{
  "num_hidden_layers": 9,
  "hidden_size": 768,
  "bias": "none",
  "init_std_qkv": 0.0169,
  "init_std_up": 0.0169,
  "lr_mult_o": 0.606,
  "decay_fraction": 1.0
}
Each number is 128 + 32 x the weight over its row's rms, rounded and kept within 0 to 255. Layers, rows and columns count from 0. The size above them is the row's rms in percent of the matrix's.

# layer 6 MLP up, 6144x768, rms 0.108, rows 1166-1192, columns 128-255
size [106  98 103 111  99 104  98  97  90  98  96  97 100  98  98 104  88  96  97 103  86  95 102 106  95  91  95]
[[ 81  92  96 113 108 141 145 144 135 120  63  99 123  68  79  76  86 157  78  74 121 138 143 158 141 154  82 152 143 187  92 153  63 142 131  80 122 121 140 113 138 136 139  66 142 179 132 163 115 163 107 121 112 176 175 142 153 154 157 182  53 110  96 116 127 133 123 134  96 109 158 149 115 158 128 141  92 132 101 159 142 127  91 155 160 114 135 138 111 133 124 119  95 114 145  94 130 140 163 202 145 127 150 131 177 109 106 136 108 102 143 161 129 125 115 143 174 131 107 151 154  82 146 139  84 144 117 128]
 [ 92 109 134  64 190  87  89  84 104 164  87 109 126 153 149 172 134 119 102 151 165 125 113 156  31 121 139 123 155 151 138 176 139 130 165 115 108  75 146 186 234  89 148 216 137 125 121 123 192 143 107 117  90 192 138 146 154 158 138 165 170 145 174 110 151 124 114 148 150 170 140 132 122 159 108 131 113  85 106 102 110 129 111 168 131  90 131 137 132 101 136 124 125 128 169 126 158 173  79 130 156 110 133 103 172 144  59 137  93 112 132 144 168  91  86 119 139 168 110 151 116 150  81 153 147 127 118 135]
 [ 87 101  62 117 140 134 163 161  90 122 139  94 114 130 150 157  82 168 113 176 127  99 207  79  70 159 152 126 129  73 111 136 133 151 164 155 144 164  79 175 193  75 173  90 157 123 105 173 143 175  75 130 146 137 153 160 130 118 111 158 121 127 149 137 143  98 154 103 159 106 196 138 110 156 145  83 107 144 122 154  87 148 141 147  86  72 150 115 103 152 126 110 134 177 122 101 151 115 133  94 109 183 105 101 104 175 171 136 154 126 121 163 112 148  92 130  59  91 114 107 151 145 117  68 145 145  82 128]
 [101 131  85 180 137 136 118 137 140 140 130 135 114 149 140 112  86 144 138 180 107 160  96 115 117 154 150 121  75 102  91 142 155  93 164 150 154  96 102 181 121 129 157 127  43 116 102 101  92 108  65 101 153 115 115 123  72 174 135 176 133  90 142 116 111 143 166 149  77  95 114 153 132 107 114 151 161 180 134  99 123 106 134  89 139 180 133 197 123 147 147 149 170 118 115 150 108 111 108 180 159 134  59 162 175 171 143  93 175 130 114  91 144 119 104 122 100 173 152 116 125 129 108 100 180  94  70 119]
 [ 76 123 106 117 141  56  75 157 119 103 161  98 103 129 125 138 129 123 133 115  46 116 123 177 109 141 158 150 120 121 130  93  88 102  75 123 131  71 115 144  73  56 155  65 172 121 181 146 134 146 100 141 139 108 151 125 123  70 133 145  81 114 148 174 155 111 114 157 122 171  97 108 150 184 140  82  83  64  84 162 124 154  94 165  46  95  98 123  84 124 141 105 123 169 140 140 130 219 153  50  97 117 112 148 145 138 135 127 139 200 113  75 149 115 134 187  90 125 128 121 144 119  96 129  84 159 126 128]
 [135 123 126  99 139 127 146 130 142 173  62 151  95  97  58  70 158 170 141 137  87 119 163 106 152 162 135 185  83 111 149 106 121  89  84 112 175 167  49  96 141 176  91 127  92 155 147  43 136 137 141 112 102 139  54 111 167 157 136 171 116 130 147 133  65 144 153  98 120 151 149  38 151 146 131 107 100 172 118 123 110 151  57 100 133 157  93 140 114  87 151 145  96 141 154  96  93 103 118 150 182  90 158 104  99  94 113 120 156 118 102 109 149 123 129 162  91 111 131 104 113  62 167 151 145  62 190 106]
 [170 102 152 152 170 133 114 148 130 124 115  97 143 177 111 136 164 126 169  99  75 126 145 137 135 118 143 125  74 109 138 111 209 125 130 120 160 159 179  59 153 168   7 164 132 104 112 152 138 105 103 138 122 148 179 128 114 146 164 139 116 113 108 136 114 125 124 177 130  57 147 102 100 150 108 107 159  51 138  80  95 198 105 142  98 130 143 136 204 127 126 134 140 106  70 165 189 153 160 154 116 115  97 105 128 141 120 143 149 154 124 147  91 127 105 182 115  87  75  66 121 157 173 128 116 133 115  66]
 [153  97 179 151 175 117 139 135 220 128 136 131 167 133 156 194 156 141 128 111 135 114 189 134 139 115  99 118 133 174 116 155 115 129 108 167 165 153 151 148  86  79 140 139 124 102 144 119 199 131 115 111  96 102  98 177 105 162 139 162 101 132 106 122 115 146 196 103 127 125 162 148 110 133 114 107 131  76 140 114 103 150  63 101  30 170  61 127 139 147 127 147 121  74 110  86 115 138 151 146 135 124 127 115 116 117 146 139 124 118 127 101  99 144 120 146 124  80 162 115 160 168  90 121 104 107 119 152]
 [108  78 132 137 143 131 148  92 152  93 110 128 115 138 154 134 135  93  91 165 140 121 121 153 121 116 118 183 134  87 148 167 114  94 105 120 194 224 156 159 111  98 155  67 109  97 105 121 135  79 157  89 141 170 105  91 105  86  88 113 180 115  88  53 133 123  99 181 158  99 152 133  89 152  98  97 186 183  97 107 147 122  73 150 112 152 115  92 149 105  99 168 110 105 133 173 113 111  83  79 164 158 114 140 165 104 130 130 130  97 109 130 134 144  53 130 146  77 136 174 158 119 149  31 100 156 118 124]
 [129 159 149 192  85 179 104 125 101 129 146  88 144 140  94  44 163 139  59 143 141  97 103 176 130 140 156 146 168 101 135  91  79 162 109  89  78 146 159  60 189  51 151 153 156 154  73 140  75 159 147 103 132  83 113 155  87 101 175 180 150 113  83  82 151 101 120 154 192 128 164 178 135 118 203 147  74 114 131 151  94 123  98 116 135 124 145 112 154  88 175 154 139 176 175 143 155  61 103 117 107  62 139 160 130 166  92 119 149 145 157  78 119 144 134 162 122 125 122 110 108 117 145  91  80 118 140 142]
 [145  67 111 203 116  87 162 134 107 198 121 172 103 165 126 127 151 165 104 117 146 145 114 124 101 165  93 178 170 120 115  91 162 158 111 205 192 158 161  86 109 143 162 178 177 155 125 110 166 145 156 107 139 144  96 149 157 141  97 184 145 169 134 140 125  99 127  87  98 169  90 136  88 170 108 169 139  85 154  72 148  83 159 158 159 101  99 102  54 132 174 117 102 149 133 144 129 115 120 148 146 149 169 133 119 163 123 108 102 136  99  92 119 137 110  99 152 150 117 105  98 150 163  93 120 118 154  84]
 [130  69 115 161  64 134 125 128  68 141 123 182 151 127 192 119 127  95 132 109 159 142 118 175 119 134 144 169 136 134 127 153 153 127 139  93 125 177 188 148  93 148 101 103 122 107 169 118 144 106  98 119  66 145 114 116 121 113 103 126 120 165  89 148 131 142 106  75 185  75 210 103 117  88 142 111 133  79 115 157 110 116 161 131  99 183  67  90 163  88 224 138 163 115  75 117 182 148 101 137  78 123 113 104  85 137 106 121 177 141 131 123 140 178 118  92 158 110 101  31 162 106 179 173 138  84  84 118]
 [ 63  73  89 112 159 178 111 133  70 130 103 118 158 108 142  83 113  98 120 174 141 137 165  95 128 139 146 101 131 173  99 170 174 123 180 153 169 121 167 136 109 120 135  92 219 111  87  57 118 106 166 158  41 112 102 114  96 112  81 134 124 143 117 112 210 132 134 126 139 148  54  61 116  96 128 114 150 101 121 137 190 122 115  50 118 172 152 138 147 123 187 210  93 167 121 131 126 143  99 142 166 148 176 132  91 158 116 109 161 104  59 129 143 144 130 156 126 191 136 131 137  88 116 137 150 122 135 101]
 [ 93 159  91 107 162  87 189  80 127 130  48  98 133 126  66 124 172  92 144 123 144 154 112 131 104  86 134 109 125 132 117  91  99 172 143 124 137 119 182 107 157 145 153 136 162 148 130 115 105 108 139 149 133 112 151 119 121 128 142 172 117 119 128 135 145 155 150 116 160 113 148 114 109  94 110  83 118  76 131 102 172 164 149 126 141 123 124 190 119 127  94 154 112 167 169  74 103  86  81 151 136  87 101 156 118 165 153 165  91 174 100 171 152 156 141 153 156  87 113 125  90 133 141  87 126 148  96 127]
 [ 63 112 131 155 177 143 101  96  96 108 149 127  59 115  89 144 122 123  44 187 146  99 169 108  95 102 112  94 145 106 127 117 199 136 148 150 175 116 166 123 185 105  76 133 117 172 182 147 106 166 140 101 120 135 134 114 105 110 106 147 102 169  90 117 175 159 175 130 109 114 165 125  96 182 127 152 178 181 171 134 125 107 142 106  88 162 101  99 186 157 127  95 115  76 151 158 148  92 125 125 190 194 107  48  72  99 117 146 119 135 127 175 130 155 185 170 136 140 147 133 112 107 139 179 121 154 178 154]
 [ 92 112 106 167 170 177 108 160 126 128 150 112  85 170  94 119 105 106 150  75 119  88  94  67 133 142 135 138 116  99 126 117 110 160 148 160  88  62 157 133 154 188 141 108 156 142 106  97  86  97  63  99 186 142 109 126  63  97 141 140 161 126 136 141  97  94 114  84 150 129 126 195 169 144 119 123 154 187 155  94 139  73 125  97 207 130 139 114 113 120 145 147 138 161 177 104 121 150 173 125 157  98 113  95 120 122 183  97 209 109 146  99 134  73 114 122 151 133  64 172 173 134 133 100 123 108 146  99]
 [150 110 130  60 182  55 138 146 140 112 133 113 157 165  91  97 110  87 151 164 141  99 133  90 136 107 144 127 113 109 133 146 123 103 115  71  84 178 176  90 113 163 129 126 192 180 105  87 133  88 171 147 137 187 119 176  99 131 160 119 187 118 103 173 145 106  95 181 160 167 179 118 142  71 126  71  83 123  83  63 131  97 110  95  88 164 128 131 176 108 122 176 105 121 150 133  67 154 151 146 118 174 124 145  80 153  74 164  89 155 111  45 100  79 113 136 151 169 103  90 152 132  88 134 124 106 105 172]
 [161 110 128 150 135 143 107 166 121 113 147 112 192 150 171  98 122 103 118 139 147 113 147 130 154 120  72 140 159 111 161 193  91 169 115 133 160 196 111 149 133 114 165  88 177 100 118 129 121  99 123 148 172 128  90 148 114 166 131 139 160 117 141  77 157 114 161 100 146 160 115 136 114 119 104 237 142 106 165 103 109 122 180 140 112 166 114 154 137 103 136 111 179 131 104 129 199  85  96 106  79  97 165 126 164 120  76  87 141 163 141  81 138 116 191 115 133 179 156 127 164 173 126 184 129 123 144 118]
 [192 130 183 133 131 124 136 120 173 152 154  98 194 151  86  63 123 103 136 162 161 167 135 153 108  92 201  87 101 131 156 148 154  93 153 154  90 136  88 127 126  84 102 188 126 196 174 108 141 182 182 137  96 131 119 139  59 169  96  80 197 213 135 136 103 149 175 160 160 118 122 135  86 127 151 159 159 183 240 151 126 116 160 121 101 140 117 108  66 114 178 121  57  93  96  55 109 114 192 135 112 135 136 130  99 117 144 138 106 128 175 165 213 145 125  90  85 102  81 117 111 107 104 106 125 140 163 107]
 [ 92  81 156 149 127 133  93 141  92 118 129 115 112 136  69 114  91 152 145 108 109 115 167 178 130 211 176 109 152 117 167 133  98 108 100 124 115 136 132 159 136 159 112 125 143 115 162 147 135 152 111 127 158 148 112 155 131  97 123 136 119 103  60  51 157 159 145 126 137 106 178 154 178 137 126  74 129 162 107 170 137 183 134 133 133  95 130 153 114 183 168 105 162 153 148  89  78 137 163 175  95 117 169  81 144  81 133 171 127 116  99 117 116 127 123 105 128 123  56 120 122  70 165 188 128 122  98 156]
 [173 127  84 162  85 134 154  87 134  66 163 165 154 144 127 131 149 166  83 117 119 143 183 106 163 119 142 154 129 131 121 172  33 161 130 173 113  88  68 108 117 108 162  84 113 120 139 178 129 172 104 155 182 144 156 178 119 121 112 104 137  90 137 117 123 136 124  85 116 165 187  99 144 156 168 148 146  72 129 110  77 148 144 125  87 128 142 171 114 130  69 116  90 109 113 135  82 180 167 108  77 114 121 143 129 164 103 127 153 180  77  75 145 162 168 143 108 102 131 132 115 124 104 143 105 142 175 117]
 [163 115 137 172  93 172 146 125  99 144 149 149 162  94 117 176 129  42 128 119 117 139 115 110 132 167 114 119  97 105  90 171 120 128 126 154 110  98 100 177 114 146  85 137 114 108 157  71 122 108 135 103 119 128 117 144 137 158 127  90 151  69 158 110 154 114 138 146 132 124 141 153 125 127 118 144 192 116 104 149  94 134 145 126 137 123 129 168 127 120 176 127 148 152 186 104  94 114 141 182 158 143 155 173 128 111 118 182 133  90 157 105  95  57 191 125 155  27  99  65 116 121 147 145 131 146  83  82]
 [139 133 155  70 166 129 171 156 139  97  88 139  96 167  80 173 150 163 124 148 117 106 116 124 153 152  96  81  68 126  59 158 125 154 166  99 108 109  91 118 130 140 107 154 125 111 114  62 104 150 121  66  96  93 133 143 121 168 148  75 125  91 139 113 119 113  81 117 119 144 144 102 114 127 147  60 136  82 133 133 151 183 104  65 142 147 156 120 131 192 179 206 175 132 150 185 137 106 104 126 191 110 102 140  83 192  83  71 149 136  27  81 115 121 120 154 122  98 144 154  77 144 136 118 156  96 138 126]
 [ 92 147 119 137 174  68 152 126 102 129  42 132 121 137 152 121 103 124 156  87 142 109  99 145 124 152 175 160 126 139  63  81  89 123 146  84  79 113 122 128  79  81 124 210 134 165  45 116 145 182 164 187 109 140 127 134 197  99 138 137 172  87 135 135 130 157 129 114 165 139 138  89  82  70 147 115  95 132 151 120  46 151 145 108 133 158 135 144 125 125 149  90 105 109  80  99 133  78 106 180 158 151 125  97 108 109 149 128  95 110 179 136  99 107 102 187  84 126  62  92 117 214 118  79 154 152 158 165]
 [123  83  71 175  67 108 111 142 155 163 118 141 160 131 105 138 110 114 110 134 142 108 159 128 103 153  96 132  76 101 120 133 121 156 140 134 165 135  97 108 140 126 129 127  90 105 166 177 154 158 118 133 146 139 133 102 116 120  89 121 112 174 115 119 168  95 159 155 127  86 115 109 176 114 203 143 114 156 136 118 113 117 123 164 129 140  81 122 101 216 130 126 147 147 102 113 141 124 150 164 137  98  88 129 149 187 131 150  70  68 153 133  78 164  97 174 133  98 116 125 173 134 110  71 114 146 158 135]
 [ 56 145 165 132 114 113  83 110 137 135 134  88 138 112 131  84 180 164 106 138 149 116 138 117 151  96 107  83 134 158 145 119 156 167 175  94 191 118 147 133 146  45 121 155 193 129 112  87 138 142  96 193 115 152 171 124 158 139 110 155 178 132 104  88  39  58 120 141 193  98 126  98 145 143 132  82 118 140  89 156 104  85 112 191  92 111 101 105 130 148 123  97 154 132 157 165 149  96 164 131 146 102 117 147  89 152 181 157  84 145 131 144 144 138 113 119 138 146 158 129 153  67 129 115 156 155 158 128]
 [166 189 155  80 144  11 105 170 112 139 150 127 149 141 166  96 110  61 152 189 133  90 112  68 106 182 107 125  65 129 112 133 183  72 105 164 102  99 111 141 135 142  97 129 164 130 129 142  87 169 194  88  87 104 183 175 131  79 159 111  94 129 137 110 121 163 177 132 139  83 119 133  99 119 126 103  90 130 134 139  44 117  98 161 137 113 130  81 133 161 124 151 132 156 114  68 180 154 133 127 104 125 117 101 141 137 117 152  95 178 120 175 128 147  95 175 111 122 136 167 115  64 162 100 127 197 121 166]]
# layer 6 MLP down (transposed), 6144x768, rms 0.105, rows 1166-1192, columns 128-255
size [111  94 106  96 101 104  99  95  94 101  94  95 103 100 100 111  88  96  99 105  89  97 100 102  93  91  93]
[[126 181 112 149 106  77 170 170 150 105 134 123 113  81 146 155 132  97 178 108 128 145 109 120 134  83 159 171  99 137  92 124 204 112 146 112 143 119 107  59  66 146 103 128 149 128 174 152 115 155 125 138 126 150 114 135 101 149 139  87 130 127  88 112  92 143 105 165  61 131  94 106  90  91 145 137 210 121  93 143 145 121 177 149 186 123  80  91 131  99 104  72 190 129 142  97  85 146 146  76  80  82  76 107 118  55 116 144 112 179 109 100 133 143 147 131 145 164 175 136 133 152 139 110 134 202 115 102]
 [ 87 131 169  87 195 120 110 100 180 140 151 107  66 109 165 105 100 139 126 134 133  55 141 138  69  86 163  31  45 152 115 147 119  88 115 118  93 101 141  89  65 174 151 128  78 127 188  68 184  96  71  85 121  84 139  98 155 125 161 132  91 152 138  92 127 130 198 177 153 129 217 107 130 119 118 150 125 155 164 124 168 122 133 126 124 136 173 143 174  96 132  94 123 146 136 132 135  86 151  83 110 130 124  98 142  81  55 109 122  99  96 151 106 117 194 130 113 174  98  45 131 107 130  35 141 150 138 112]
 [163 149 153 140 153 154 102 134 127 131 151 148 176 135  54 178 170  77 116 152 129 173 165 141  92 143 199 148 138 128 125 156  55 127 139 119 117 100 163  89 119  90 121 175 119 176 140 137 114 111 105 119 149 155 130 160 108 123 115 107  98 109  92  88  77 108 140 138 111  90  71 121 114  51 158 154 129 137 137 124 152 106 111 146  60 185 166 140 112 133  95  98 124  79 163  68 105  86 145 180 123  79  66 152 191 117 113 149 169 141  92 151 108 147  86 145 137 115 158 108 103  73 146 152 111 127  71 164]
 [123 149  95  88 107 164  79  38  93 118 114  86 145 126 124  92 157 162 144 118 116  63 100  80 100 100 139 148 140  96 130 147  74 152 125  75 119 168 117 101 104 172  86  90 125 106  97 130 127 121 114  78 175 128 143 131 128  62  96 174 155 136 143  59 172 111 133 133 184  84 205 135  76 112 130 154 145 122 137 137  99 109 132 100 110 115 202  98 154 133 137  63 173  78 139 154  97 104 100  97 129 176  89 113 121 197 152 219 120 102 193 108 128 141 135 109 155 154 160 193 108  83 123 111 114 106 102 115]
 [169 128 129 111  99 120 110  69 161 124 160 102 135 138 103 149 121 100 125 176 159 144  89 148  76 118 138  75 117 185 100  80 176 137 110 116 173 113 150 138  92 158  72 164 131 129 173 102  94 181 163 110  88  93 133 120 128 145 149  87 171 129 134  84 111 193 114 150 218 163 144 118 144 136 181 182 117  86 119 114 110 102 119 123 126 117  95 138 109 131 130  83  82 161 137 135 200 156 128 165 131 175 193 178 125  93 186 145 175 133 154 106  85  98 144 154 103 118 137 125 126 145  52 108 116 128 110 121]
 [172 136 128 129 137 147 166 171 142 133 114 183 121 119 106  66  91  66 106  79 123 101 139 102 172 110 103 105 170 161 104 118 130  78 141 113  80  93 110  85 118  97 159 116 118 142 170 101  77 190 143 118 142 110 124 169 175 180  96 141   0 101 114 141 106 122  82 140 129 121 163  91 151 127 136 131 144 135  85 159 112 174 100 155 180 105  74  76 127 103 139  79 150  76 130 109  61  96 103  96 146 165 127 157 132 172 119 119 139 131 155  88 118 119 135 139 120 117  59 134 128 152 122  80  90 112 149 124]
 [139 169 137 151 162  64 111 150 126 161  96 109 138  96 104 167  88 107 131 143 206  91 173 140 131 119  88  81 147 150  80 119 141 137 101  95 210 155 175 129 151 122  87  94 141 138 110 185 141 130 114 161 114 157 125 120 110  73 128 108 137 114 145 121  96  85 110 134 181 192  97 143 151 132 176 132 131 104 144 114 126 118 135 150 112 137  67 121  69 147 163 136 124 107 158 189 166 137 132  98  86 116 145  52 164 157  68 166 139  82 135 125 137  98 117 127 119 154 115 123 143 117  61  96 144 150 111 176]
 [102 114 136 117  60 159 154 132 185 134  92  95 121 147 178 135  81  85  89 144 113 106  92 136 105  63 111 136 139 163 172 150 134 183  70 138  63 139 142  81 158 158 130 136 178 181 114  83 105 130 101 140 193 196 147  92 151 148 124 127 149 113 166 115  87  59 131 114 121 181 142 108 114 117 138 134 138 134 175 127 127 129  72 168 166 123 154 132 130 119  86 143 151 149 138 153 124 176 112 130  75 109 146 118  85 156 136 113 152 178 137 139 120 103 136 155 102  79  92 168 125 111 123  76 133 181 117 105]
 [117 140 103 157 131  95 128 143 148 148 107 130 206 127 107 102 177 154 166 112 109 129  66 193 108  88  65 133 124 130 157 107 155 155  88 135 134 193 182  86 121 128 163 101 126 135 147 115 186  99 142  97 117 204  84 123  97 135 145 130 150  60 179 112 135 155 172 101 180  84 104 142 183 152 130 148 108  55 128 167  88 145 102 117 229 116 193 159  90 168 135 105  94 123 109 154 112 137 198  93 188 174 120 157 117 119 116 131  77 124  97 173  68 145 133 138  65 143 145 129  94 127 126 118 153 104 144 135]
 [191 145 121 125 123 153 167  80 110  86 127 109 148 147 110 160 177 157 151 117  95 138 133 127 146 169 122 128 116 143 168  72  99 163 138  24 127  90 162 154 150 157 147 139 164 141 137  79  91 148 147 156 152 168 136 157 145 147 136  82 135 101  94 122 187 143 117 141 106 150 130 117 143 151 113 136 121 157  59 110 156 136 116  84 165 136 127 128  94 192 160 110 126 162 133 106 128 145 186 167 146 160 104 171 169 123 130 161  57  85  93 202 161  94 159  97 142 124 110  90 111 102 109 147 140  91 131 155]
 [116  81 182  88 104  64 168 159 136  76 144 198 123 155 120 153 178  96 162 124 161  97 155  55  91  87  77 110 122 118 133 107  88 102 160 167  55 128 168  90 109  90 145 129 162 131 107 106 144  75 126 161 141 148  87  89 217 130 131 119 186 144  61 108 143 132  98 170  87 133 161 170 105 109  80 110 182  91 105 124 149 102 145 101  68 130 113 193  97 153 118 173 112 102 155 155 161 142 126 154 160 111  79  54  94  99  95 127  93 136  75 105 153 126 127 117 138 121  74 136  73 131 130 124 144 170 171  94]
 [122 171 155 169 153  91 145 144 174 144 138  96 191 137 144 100  62 142 115 123  92  76 107 137 114 187 103 130 206 136  69 174  92 121 113 150 122 145 141 114 119 144 135  95 136 119 107 145  96 152 125 158 145 179 181  98 127 124 195 139 129 120 133 143  73 207 155 157  96  88 134 152 107 182 109 101 160 147 192 120 162 148  95 132 113 102 186 133 167 159 161  70 152 105 167 172 192 127  82 153 130 154 100  74 167 110 101 151 173  99 134 105 116 130  97 118  80 114 106 115 104 118 193 153 158 157 109 105]
 [ 87  68  58 114 201 144  88 138 160 137 110 133 111 118 112 154 160  82  70 130 101 135 147 108  78 116 129  74 107 110 181 111  82 116  75 169 111 138 134 172 143  87 110 177 134 158 117  85 121 165 126 175  61  36  97 119 118 123  74  66 117  97 146 156 124 110 181  94 136  84 105 120  81 118 125  79 120 128 198 147  93 111 185 107 190 114 155 210 142 109 164  80  86  85 139 145 123 113 137 169 115 139  87 172 129 117 174 135 145 136 145 120 153 165 130 117 119 190 107 140 148 175 146 108 118 130 123  96]
 [134  85 166 140 105 132 114 148  88 149  61  84 153 188 137 142 164  96  96 113  94 163  80 168 137 149 105 120 151 144 129 120 161 118 154 101 144 108 115 145 100 132 128 135 181 105 139 120  91 126 123  99 118 144 107 109  94 140 102  65 108 195  82  77 159 120 163 110  82 138 147 141 174 135 104 150 122 109 140 170 131 129  88 151  58 151 124 114 141 140 123 141 115 120 113 192 115 150 131 137 133 161 107  95 107  89 113 114  91 120 115 132 129 123  97  94 124  97 103 168 100 122 176 162 161 126 177 161]
 [110 123  97  71  91 148 105 139 141 155 140 116 159 108 111  67 182 123 130 128 108 155 139 102  72  94 144 133 175  91 123 116 106  94 134 140  91 156 103 102 129  79  94 136  95 177  80 140 130 145 141 149  67  94 165 125 171 141 128 136 120 105 111 167 115 143  66 110 186 172 110  77 159  91 188 124  92 131  99  98 103 204 128 167  86 150 156 135  94  43 161 149 176 126 155 121 120 159 146 100  96 123 154 156 108 130 151  69  74  95 181  49 134 139 133 164 176  98 109  91 136 114 107  67 133 107 121 103]
 [144 127  92 127 140 131 186 119 148 108 191 161  91 144 166  72 102 127 131 128  68 145  99 123 100 103 137 140 101 107  94 147 101  79 165 166 137 128 127 113 141 110 175  86  96  51 135 123 103  47 143 155 121 170 110  84 123 138 101 114 126 163 122 194  83  85 119 122 164 122 186 110 118 182 137  83 149 132 130 179 139 120 123 107 141 108 117 109  61 120 140 107 118 147  66 173  99  68  76 110 167  97  84 148 131 161 135 129  99  95  99  80  60  98 161 109 140 123 147 139 127  93  89  39  95  86 170 130]
 [105 135 125 102 119 157 152 129 119 160 180 193  51 176 143 126  98 146  99 124 136 152 141  83 114 158 119 162 130 152 110 106 197 121 135 152 199 124 124 132  77  66 163 111  93  76  84 113 127 108 126 126 165 100 177 166 155 182  74  78 123  78 100 160 118  90 203 132  97 147 158 133 134 166 189 151 153 145 146 162 156 115 113 104 177  88 143 160 156 128 187 106 134  95 110 124 110 139 120 141  95 142  79  99 151 111 135 118  87 148  75 138  99 141  91  70  88 146 107 147 151 182 120 149 116 160 170 138]
 [186 106 104 102  85 158 149 136 157  86  98 150 231 100 139 150 144 108 107  95  95 105 126 145 126 136  91 107  94 123 205 117 122 131 146 146 123 138 182  79 174 176 104 108 165 151 140 122  96 127  78 156 110 109 142 124 168 148 100 133 105  78 140 118 101  69 124 129 141 116 152 179  88 152 107 105 179 100 110 152 187 159 118 145 131 110 148 134  95  91  86 138 135 150 112 127 113 119 130 122 136  71 163 134 191 103 185  72 112 145 155 169  91  76 126 111  94 106 202 114  91 128  58 113  50  43  99 183]
 [158 142 139 104 188 143 106 166 149  96 125 116 105 103 134 165 150 138 159  93 184  84  68 139 154 147 151 134 191 167 164 126  99 105 119  58 144  60 107 129 161 132 187  97 130  95 164 136 145 132 169 115 106 127 129 144  96 114  92 116 176  74 133  88 183  96 149 137  96 186 147 152  84 144 125 130  84  96  86 115 141  74 105 105 116 113 145 120 122 191 158 136 162 101 145 138 124 119 101 137  91 142  92  84 138 154 169 151 161 177 166 122 145 107  94 116 109 110 113 149 121 162  80 171  84 101 107  98]
 [127 133 150 130 102 100 136 148 157  67 118 125 149 168  65 153 147 126 149 125 105 146 124 169 145 150 166 137 142  91  71 142 152 116 137 131 147  97  66  95 123 184 127 134  76 151 124 114 140 113 131 157 126 150 130 146 136 115 154 153 139 211 127 108  89 135 127 100  98  93 159 129  95 109 153 119 146 138 102 208 149 121  99 180  52 203 141 109 144  82 115 124 152 103 140 153 129 117 101  99  91 131 114 165 112 110 156 120 105 107 141 119 130 143 161 107 155 109 182 105 125  81 107 116 135 152 121 132]
 [134 167 127 133 177 140 125 135 115 127 121 150 134 133 125 172 183 150 154 160 129 167 125  67 131 155 119  94 150 148 130 152 157 165  90 134 164 200 178 130  77 130 111 137 107 169 136 138 127 108 105 100 134 114  37  85  89 169 118  68 134 126 118 134 142 111 118 139 134 154 144  97 113  99 152  73 140 123 100 159 136 101 145 154 139 168 104 123 103 136 115 125 130  88 118  96 138 113  94 149 146 138 127 112 103 155 145 117 112 108 112 155 109 161 160  65 137 114 116 126 124 107  96 115 173 110 130 114]
 [123 121 115 133 133 165 142  86 121 122 139  85 152 134  92  94 118 158 155  69 101 136 120 159  45 121 177 112  75 126 149 156 112  88 113 165 141 155  95 125  76 153  85 148 104  96 133 114 162  57 100 107  88 151 133  74 148  73 141  87 182 124 154 121 105 103 171 111 107 160  85 123 127  84  91 108 195 108 135 158  96 123 130 157 123 150 124 203 127 141 153 114 130 145 162 152 136 169 147 165 149 128 161 178 155  88 116 119 123 114 100 127 114 125 142 116  81 103 146 117 106 130  72 166 113  93 194 145]
 [157 130 131 106 156 105 155 111 158 151 132 142 171 154 105 119 120 102 140 110 195 128 131 194 106 128 140 151 107 123 104  88 145 138  91  57 172 185 118 131 140 163  87 155 153 175 173 140 153 128 210 122 175 130 105 101 103 144 119 185  92 137  99 153 134  79 139 151  72  70 139  93 164 171 183 151 203  97 136 164 156 155 123  63 105 151 143 158 130  86 143 183 153 130 110 142 123  83 133 155 122 110 131 111 173 163 168 118 147 122  50 117 119  74 116 134 118 153 135  74 119 163 131 147 105  99 134 131]
 [115 173 167 174 104 168  69 145 153 107 169 124 176 178 124 118 149 112 151 120  78 122 110 146 107 146 112 165  74 162 110 101 154 148 119  88  97 132  80 122 136 227 142 103 134 134 148 120  64  93 141  92 155 123 142 164 157 156  67 155  90 126 101 125 147 150 130 117 135  74  86 104 160 137  79 106 106 106  89 154 182 142 115 141  64  71 114 117 100 140 165 120 122  70 167 147 160 189 114 153 147  95 127 129 164  82 156 152 125 105  80  67 179 155 172  80 119 122 138 200 112 112 102 167 166 158 116 109]
 [154 176  46  92 135 131 122 174 139 150 117  66 147 124 114  77 134 105 163 113 137 129 111  86 150 104  98 106 156 121 156 221 131 153 135 161 114 148  95 167 109 115 156 103 153 113 102 167 156 158 147  97 128  86 128  63 119 109 105 142 125  98 103  96  82 129 131 115 113 102 151  78 114 139 120 141  82 105 123 116 135 139  70 125 180 121 117 142  54 150 119 143  98 172  97 134 129 114 158 185 114 187  90 160 144 125 139 110 123 124 153 108  88 149  65 110  94 186 132 171 135 145  90 123  49  74 133 140]
 [169 123 156 183 121 132 178 184  85 127 122 200 101 126 126 154 116 170 132 139 134  86 127 152 188 181  94 201 187  79 149 170 104  88 142 112  89 116 171 144 140 143 126 151 103 122 151  87 125 116  68 138 124  94 105 154 126 151  98  89 167 116 124 195 164 207  92 118 121 129 158 123 128 174 184 131 138 107 137 175  70 132 134  92 142 153 137  95 145 149  91 177 132 157 167 115 148 138  70 158 140 162 179  92 160 146 125 159  93  86 121 134 123 133 152 127 140 147 113  98 116 159 118  85 141 103 173 128]
 [160 144 143 122 120 127 109 128 153  92 114 128 157 100  63 103 138 100 120 121 120 130 161 111 153 100 140  83 164 119 168 126 145  88 144  84 124 128 102  80  87 148 146 129 153 164 130 103 124 149 118 105 130  96 141  61 130  89 156 122 158  92 117 153 122 149 131 103 122 109 150 153 118  74  78 149 142  46  93 127 136 155 110 117  86 149 173 140 114  70 121  62 148  55 126 189  75 180 116 113 107 176 105 172 162 130 137 127 152 126  76 164 145 146 183  97 104 197 140 119  51 121 150 104  92 110 144 145]]